config.toml
n_layer = 15
d_model = 64
n_head = 2
n_kv_head = 1
head_dim = 32
d_mlp = 192
vocab_size = 1024
activation = "swiglu"
norm = "rmsnorm"
norm_place = "pre"
norm_eps = 1e-06
positions = "rope"
rope_base = 10000.0
rope_fraction = 1.0
qk_norm = false
attn_scale = 0.177
bias = "none"
tie_embeddings = false
parallel_block = false
extras = ["capped logits"]
init = "trunc"
init_std_qkv = 0.0777
init_std_o = 0.0142
init_std_up = 0.0777
init_std_down = 0.00819
init_out_by_depth = true
optimizer = "soap_variant"
lr = 0.00818
beta1 = 0.95
beta2 = 0.99
weight_decay = 0.057
lr_head = 0.0126
grad_clip = 1.0
warmup_steps = 200
schedule = "wsd"
decay_fraction = 0.863
decay_shape = "linear"
final_lr_fraction = 0.0
batch_tokens = 32768
seq_len = 512
doc_mask = false
train_tokens = 101900000
steps = 3110
dataset = "wikipedia_en"
Each number is 200 + 40 x the weight over its row's rms, rounded and kept within 0 to 999. Layers, rows and columns count from 0. The size before them is the row's rms in percent of the matrix's.

# layer 8 attention query, 64x64, rms 0.193, rows 0-63, columns 0-63
067,219,231,213,198,205,174,188,190,191,228,252,148,195,170,225,178,137,268,157,190,265,278,171,166,209,114,184,120,179,109,207,255,232,239,163,228,237,184,189,239,257,252,141,288,203,179,185,163,178,224,222,181,159,132,194,184,179,193,194,182,204,136,212,154
077,202,201,141,196,227,270,168,253,195,237,211,191,183,191,197,173,231,246,120,228,227,289,184,210,184,219,184,113,258,134,226,219,219,215,178,178,165,194,224,223,207,224,141,273,233,234,177,271,132,175,157,156,146,170,221,187,155,207,215,170,191,108,184,139
055,190,219,283,203,229,220,238,179,194,218,157,183,216,160,167,259,105,150,202,176,216,315,189,192,182,161,203,208,194,229,185,176,152,170,237,313,233,233,246,235,161,257,201,219,194,146,170,169,164,141,220,224,182,163,146,187,153,195,115,214,197,215,211,185
092,214,215,145,198,196,176,198,259,232,222,188,156,160,159,172,209,224,203,175,251,232,237,149,188,237,160,178,155,188,135,192,268,263,248,131,145,172,230,243,164,223,221,136,231,221,269,229,238,174,191,220,202,158,190,248,173,205,197,227,251,234,60,216,169
063,215,201,241,220,163,173,157,148,242,151,148,217,199,230,200,201,167,190,125,171,219,172,244,213,176,167,207,215,167,162,188,149,209,148,133,210,169,208,125,234,142,162,262,189,178,247,286,147,199,184,248,247,238,186,254,213,252,201,290,237,194,126,161,158
071,193,195,291,196,202,149,280,191,206,195,200,165,217,236,211,190,214,173,209,195,183,124,249,192,227,262,206,251,153,162,176,159,205,143,222,229,161,204,227,129,202,172,200,136,182,108,243,146,253,199,216,280,209,223,238,274,237,201,148,192,199,287,212,209
071,251,165,246,204,271,182,171,161,175,150,236,206,219,205,238,288,200,218,216,229,202,162,159,130,191,222,235,218,264,251,142,131,164,221,209,224,223,188,157,232,201,294,215,141,147,149,164,232,191,173,169,160,223,244,179,261,182,157,205,153,208,257,267,202
092,132,237,153,209,261,224,223,207,192,251,176,200,174,241,219,192,208,289,194,225,284,237,152,186,169,246,183,137,245,167,198,225,227,219,207,151,175,219,163,153,230,256,149,255,198,193,163,221,158,129,152,214,165,234,243,175,193,205,247,190,126,181,97,194
089,189,220,140,173,239,202,219,176,139,261,250,144,161,191,215,195,224,269,214,230,230,208,157,250,192,181,148,160,175,148,223,264,277,190,175,195,229,209,191,126,248,210,147,270,238,218,103,176,171,204,176,133,182,168,226,165,152,162,231,176,185,213,171,129
098,247,166,225,217,156,191,170,198,264,191,155,254,152,200,144,267,251,100,144,190,207,202,277,255,262,127,164,199,149,214,259,137,188,198,197,201,168,221,192,190,184,162,219,183,152,186,194,196,189,199,280,274,179,202,104,186,216,184,171,185,193,198,185,202
099,229,216,263,146,239,199,267,124,202,195,205,195,237,276,245,158,243,192,290,203,137,161,209,212,242,202,245,265,209,234,225,197,154,216,210,240,153,172,166,194,154,207,241,141,207,245,229,207,157,192,189,175,188,190,215,295,279,247,238,214,192,234,263,187
098,193,214,200,157,189,246,241,175,139,264,191,202,181,215,119,207,167,106,106,188,221,246,169,191,176,191,155,200,207,174,222,281,169,209,210,201,216,211,217,209,218,264,200,249,233,277,240,138,158,180,219,271,137,168,215,184,161,195,195,201,220,262,178,115
112,196,176,223,188,171,231,170,231,189,233,290,233,237,178,251,138,209,238,167,179,209,231,214,269,223,151,221,152,247,145,143,241,212,173,130,158,274,221,244,219,216,276,150,234,204,192,132,220,171,181,205,156,153,139,188,186,215,166,235,213,220,101,227,178
086,243,160,226,281,218,162,251,202,214,171,209,221,268,195,256,183,221,119,246,220,193,306,193,289,255,216,225,239,201,153,238,193,240,224,212,207,190,225,222,264,146,207,224,157,213,164,202,226,187,142,202,157,216,207,216,249,252,218,288,262,215,223,217,173
086,171,259,226,224,116,252,122,180,173,215,194,189,140,147,195,163,163,258,186,173,226,150,176,161,158,174,181,208,309,238,194,168,165,171,160,223,181,183,181,253,186,225,191,134,219,128,219,157,179,199,211,172,231,235,273,153,225,216,182,204,151,237,268,158
082,169,253,219,197,193,204,207,192,174,262,178,167,119,208,212,187,225,167,180,232,256,192,190,291,149,226,196,200,205,212,208,228,166,163,241,190,255,173,304,185,198,182,172,172,230,161,208,260,252,249,217,217,167,157,260,112,95,277,207,205,174,181,201,172
095,217,204,186,185,233,227,187,161,213,157,225,118,245,174,137,154,77,190,257,214,218,195,245,206,154,239,160,220,226,280,197,230,220,154,190,177,239,161,272,186,177,181,180,148,172,142,183,236,182,211,267,171,186,242,186,201,189,163,234,197,218,105,205,134
095,155,181,168,203,137,145,160,158,261,159,226,198,256,235,284,268,184,197,160,165,199,210,230,239,284,257,244,245,161,135,164,231,150,185,231,220,210,170,199,184,214,189,215,151,162,254,218,175,235,184,248,156,169,246,168,199,253,247,246,179,203,222,144,135
129,215,246,234,181,188,222,229,215,189,149,211,282,141,237,242,182,230,145,216,213,173,132,255,222,218,184,235,240,181,238,240,119,127,217,253,278,158,154,171,207,184,185,250,144,184,215,229,154,242,281,225,258,212,211,122,226,200,232,162,185,156,223,181,208
069,262,171,233,136,241,255,257,217,181,247,211,187,246,202,216,230,262,226,272,189,142,183,171,102,221,173,221,219,255,162,176,159,219,222,95,182,219,238,137,237,216,182,160,228,208,152,167,171,194,140,202,197,236,227,172,177,245,180,185,201,174,288,227,215
106,215,231,173,241,154,220,208,217,216,289,191,171,167,214,184,164,151,197,221,217,197,253,154,171,241,176,132,88,159,192,192,259,206,239,142,175,147,161,192,154,170,207,119,190,237,232,189,272,177,145,134,215,170,164,195,141,153,211,177,193,219,156,168,145
093,185,218,230,146,255,199,222,232,149,192,198,182,194,274,224,243,262,218,309,226,149,155,108,174,256,163,218,225,194,176,270,186,244,194,184,176,200,185,175,211,189,229,158,189,157,229,145,105,219,210,162,232,185,192,155,198,176,291,181,208,176,245,238,166
087,180,206,231,200,280,215,188,215,189,172,206,154,263,215,155,242,198,270,238,222,181,181,232,199,276,218,152,167,256,181,197,152,248,212,230,138,205,193,143,115,194,157,209,198,245,169,124,222,271,221,221,173,221,286,263,171,174,153,178,151,241,257,197,188
111,186,209,196,221,156,265,166,215,167,204,223,269,226,197,215,143,208,243,109,183,126,181,243,194,236,242,216,124,121,197,215,172,153,165,122,221,219,263,212,165,225,217,214,264,229,194,258,125,199,119,223,220,206,189,195,205,245,236,191,193,183,258,243,238
116,268,241,168,169,251,242,250,204,222,258,229,167,177,207,163,187,171,172,206,204,181,157,214,150,179,247,231,214,234,203,171,196,145,193,182,204,117,161,145,146,181,202,159,278,278,235,231,187,182,143,128,244,220,158,294,280,177,196,221,224,153,211,189,216
099,182,164,172,220,231,254,167,203,200,227,236,227,176,159,194,243,193,199,179,96,205,202,233,166,249,260,242,166,201,250,195,152,166,207,220,243,180,200,214,269,186,215,276,110,174,146,183,208,137,257,228,135,215,129,203,143,240,252,190,196,257,248,203,149
094,99,191,210,168,173,209,158,250,223,289,153,171,206,222,173,165,209,175,233,251,226,283,111,189,188,225,138,158,271,157,166,177,203,210,169,294,185,153,185,273,193,176,199,238,188,175,180,202,256,223,216,173,218,220,214,229,164,236,161,202,155,206,172,151
094,253,216,184,179,308,262,157,192,158,206,192,182,204,99,234,246,232,230,222,250,194,151,188,212,248,200,254,180,214,211,187,214,239,95,221,171,195,246,203,137,206,241,215,173,194,181,166,128,249,211,124,206,262,220,191,219,244,220,214,169,160,186,211,262
109,258,214,174,195,215,212,175,252,221,228,172,275,189,191,150,264,188,177,203,264,186,213,163,237,214,182,165,260,208,214,250,113,221,208,197,139,224,249,113,240,181,127,290,204,231,199,241,144,243,186,143,227,145,152,178,205,212,243,237,178,206,232,149,235
095,143,205,220,206,229,232,223,243,140,221,181,191,185,182,217,129,218,191,179,145,107,235,167,201,226,240,172,310,117,156,215,251,192,219,231,158,247,162,268,206,189,178,136,237,195,252,170,305,171,224,202,159,193,199,256,216,238,223,220,191,190,206,192,165
094,219,198,139,261,136,156,204,231,197,236,225,224,190,183,184,275,207,209,265,186,231,219,259,219,218,155,180,224,208,203,222,213,226,197,131,171,244,124,161,181,271,122,193,188,206,249,145,162,273,202,198,163,243,206,154,182,181,233,236,249,216,261,267,280
103,197,165,225,165,176,155,142,192,167,124,169,266,227,247,251,192,217,199,203,244,210,179,257,204,221,219,207,297,175,171,191,169,215,155,246,215,186,129,210,165,154,281,249,188,180,182,131,207,242,196,163,184,159,243,209,195,127,242,211,137,167,292,204,171
089,206,246,193,207,158,173,229,251,178,206,190,217,208,183,274,227,205,231,228,216,161,195,88,266,185,157,246,245,161,200,167,219,193,216,205,136,234,162,208,157,159,234,139,166,180,134,165,208,170,264,226,130,271,234,121,190,214,113,240,206,204,209,239,217
141,187,232,167,130,161,186,150,268,208,129,244,276,201,192,206,224,200,273,150,200,151,189,142,215,176,216,252,213,182,124,169,215,151,247,254,256,251,256,196,181,105,205,175,139,180,188,198,180,186,218,160,177,259,259,155,214,193,146,203,190,211,193,179,236
088,225,262,209,138,181,115,234,202,201,213,235,190,166,179,244,186,246,198,277,278,192,257,179,246,231,208,261,208,123,200,235,179,141,234,157,232,214,222,233,203,198,280,172,225,238,194,233,161,252,200,189,211,206,233,130,222,219,192,186,189,191,275,271,275
110,212,260,204,154,197,172,167,217,212,153,229,256,192,231,213,248,262,254,179,202,187,177,184,209,203,160,228,225,149,180,143,236,187,278,234,264,248,256,206,146,109,262,169,154,207,217,167,215,130,177,156,107,242,265,190,214,201,195,179,195,252,223,149,215
085,214,198,214,302,261,273,149,169,208,223,137,203,239,195,204,209,143,135,193,180,188,213,165,189,221,209,98,210,198,167,209,202,217,145,204,151,198,144,133,249,231,139,202,241,191,167,217,204,211,252,204,325,165,165,181,170,167,202,153,196,199,194,164,177
100,152,165,218,201,191,222,127,192,205,238,211,240,161,187,167,200,212,169,206,238,249,265,272,230,173,185,122,179,207,160,212,133,208,167,208,184,120,181,230,257,244,183,286,261,157,139,209,132,190,159,199,218,236,161,234,194,158,288,235,207,180,250,202,157
077,237,217,222,147,183,175,200,250,172,262,200,126,187,247,202,248,255,261,207,165,238,207,192,210,223,166,174,217,222,166,192,270,153,259,215,229,245,250,202,160,187,198,84,134,290,175,215,227,188,230,180,166,194,208,158,193,151,171,184,238,284,209,234,246
101,254,205,187,141,246,287,178,263,170,236,221,244,187,218,237,264,212,206,255,168,164,107,198,257,180,197,235,152,237,178,155,191,187,232,198,192,208,222,149,217,111,224,183,147,248,195,187,128,211,245,174,223,219,232,159,95,196,177,224,181,204,251,211,186
098,254,231,211,183,148,207,231,240,253,117,173,186,180,236,245,222,191,275,192,198,177,206,178,180,186,114,178,168,118,180,194,198,295,193,261,188,195,224,217,165,138,234,211,130,183,274,147,189,170,212,253,169,180,232,220,190,175,155,182,138,251,181,140,225
090,110,196,130,270,284,181,191,186,206,196,226,132,206,189,218,96,196,219,193,271,173,225,178,108,156,209,123,239,208,172,264,193,211,142,198,177,247,201,217,232,174,231,215,181,243,189,207,156,158,238,199,161,226,173,258,213,202,237,222,170,206,195,249,166
102,194,194,197,185,200,115,155,169,223,207,200,202,191,157,145,154,223,122,146,183,221,228,232,199,151,193,172,171,179,176,182,139,144,207,254,186,203,246,198,248,167,169,141,234,181,195,196,231,289,206,233,297,198,163,209,218,131,215,161,198,299,256,264,224
103,280,195,229,180,229,191,202,211,262,175,266,197,244,135,259,214,126,200,175,212,154,230,185,151,199,253,244,226,219,303,150,208,242,166,195,213,271,206,158,286,212,166,169,174,194,236,141,164,197,202,147,226,187,203,263,223,189,166,145,169,257,229,188,203
118,205,222,175,230,173,179,160,201,214,199,165,222,218,228,203,311,247,177,193,214,155,155,178,164,231,212,236,214,224,159,243,191,221,164,205,112,207,268,180,179,145,221,149,198,171,138,175,210,231,131,236,185,218,307,97,147,190,140,215,177,146,204,195,212
108,214,203,214,194,251,278,174,182,198,149,271,218,202,173,155,257,179,177,290,156,186,225,251,148,209,134,241,244,173,155,189,152,191,208,203,156,220,204,190,253,222,241,213,239,144,200,162,260,166,210,135,227,276,165,163,265,235,153,208,167,158,227,214,134
117,151,230,145,186,81,218,195,195,214,262,200,158,185,236,185,178,139,258,178,152,211,229,208,158,197,270,245,182,220,216,259,203,209,192,246,182,252,219,138,217,184,160,238,235,143,232,204,195,228,266,228,178,214,216,197,189,163,238,115,268,173,166,243,129
110,185,201,215,232,252,167,255,152,170,203,155,269,129,224,217,275,178,231,224,217,211,188,172,190,207,191,219,250,206,137,186,151,145,203,255,126,181,226,224,236,133,239,219,231,215,222,151,186,173,220,229,127,134,236,232,282,99,178,183,211,241,178,183,215
110,158,221,247,169,178,185,172,242,176,153,219,206,220,151,143,148,211,215,173,172,255,186,172,209,137,199,161,219,214,258,118,179,218,200,195,206,210,203,223,208,236,279,236,139,120,246,195,214,176,164,170,148,174,328,226,169,218,168,202,264,167,150,262,200
108,195,159,186,247,274,214,175,298,132,185,170,171,149,175,229,165,200,167,161,179,259,228,192,191,256,191,226,232,197,212,208,167,196,168,187,248,235,166,178,185,142,144,231,218,154,104,179,138,170,175,221,199,142,114,177,250,157,274,163,192,177,177,220,165
130,155,160,239,216,227,207,200,144,225,213,173,166,214,126,179,204,212,144,177,239,314,216,273,225,215,174,154,150,146,250,263,247,221,160,222,171,187,153,252,226,296,167,235,246,220,205,188,206,185,216,261,235,132,131,214,202,162,226,190,214,226,192,217,182
081,241,204,194,163,190,259,213,219,191,191,133,225,183,194,230,252,191,224,243,186,135,142,139,183,198,161,209,183,177,172,196,240,210,295,154,158,231,219,138,163,191,238,206,170,236,228,137,175,210,187,172,145,214,329,149,201,235,136,190,268,173,204,159,247
126,203,240,187,181,193,185,186,235,212,145,210,178,280,278,180,232,223,168,172,212,157,238,194,218,277,181,287,226,113,163,137,250,220,219,250,215,259,243,231,179,131,178,186,182,172,279,217,244,155,207,161,181,223,247,132,195,143,228,218,182,212,189,258,203
112,226,250,231,196,197,229,295,264,229,186,209,150,192,171,268,182,212,206,202,225,226,141,123,195,223,124,258,178,137,163,201,225,223,174,233,222,225,237,152,118,174,213,195,128,185,224,162,176,184,231,171,153,174,253,127,253,227,148,237,165,204,202,210,255
107,189,250,239,190,212,164,175,174,251,178,208,244,192,138,207,216,244,244,288,216,229,179,318,146,236,170,201,130,165,132,177,213,151,176,147,200,233,195,188,195,166,263,191,148,150,164,215,195,182,204,203,183,246,250,242,180,198,188,165,171,131,248,159,128
097,228,153,229,183,152,214,163,270,174,215,207,257,231,207,152,227,174,216,217,188,97,156,198,315,240,150,211,197,209,225,209,183,172,232,261,216,218,215,261,135,189,261,229,236,248,176,191,172,221,205,246,140,239,201,259,176,170,204,189,254,168,197,147,273
102,231,212,147,218,169,230,223,239,254,247,149,220,110,151,172,190,218,198,108,124,200,126,153,190,227,236,171,200,192,214,200,233,176,207,198,205,240,168,180,192,198,241,192,276,142,242,252,207,180,140,214,247,212,297,176,264,192,185,196,199,250,275,189,205
113,212,230,288,228,179,243,169,101,224,206,221,245,207,242,177,214,119,151,198,231,225,165,210,173,288,185,234,173,150,247,204,182,202,192,154,207,170,132,161,225,160,218,222,213,158,225,233,182,236,220,265,248,238,206,164,231,134,253,242,237,227,225,205,119
109,251,265,190,173,230,183,217,254,224,201,124,262,190,179,236,199,139,222,112,230,223,179,176,173,157,235,243,213,127,185,138,180,212,243,188,213,185,154,212,171,205,161,198,207,180,180,211,123,134,154,152,140,262,223,192,179,182,148,137,279,254,219,193,177
119,272,219,194,208,268,240,171,160,187,181,181,194,224,290,226,292,147,264,163,206,153,152,194,258,118,209,174,248,246,190,178,190,179,201,143,191,199,223,265,135,163,206,240,211,200,163,264,292,185,261,234,169,181,215,171,216,185,221,173,213,186,187,202,166
102,172,192,175,199,261,222,243,225,170,161,244,193,202,193,158,197,179,119,162,120,193,233,185,182,173,179,237,258,205,253,295,108,209,178,173,125,165,213,183,166,162,217,212,209,172,200,270,150,248,206,275,191,185,175,276,187,197,286,219,203,181,242,177,202
118,191,200,162,281,185,164,166,206,216,278,183,250,175,250,166,209,232,138,210,246,273,176,198,187,135,212,219,228,165,229,247,184,167,286,141,207,227,230,265,219,189,220,176,123,197,200,186,145,189,204,192,175,267,191,184,255,192,139,163,219,104,192,174,249
107,230,196,172,226,207,170,165,200,184,203,177,232,180,209,150,239,235,228,176,264,164,234,191,250,259,221,128,199,209,212,223,137,244,215,254,196,239,139,292,228,166,206,186,211,154,313,157,185,213,195,188,207,185,133,138,157,244,170,240,235,272,278,212,189
108,180,244,124,250,196,227,187,191,189,253,208,202,170,240,225,197,146,250,285,202,194,239,167,230,186,168,189,260,195,181,180,226,229,212,268,193,134,208,201,192,205,144,111,228,198,156,206,243,154,138,299,236,205,234,238,229,165,223,210,263,161,246,242,135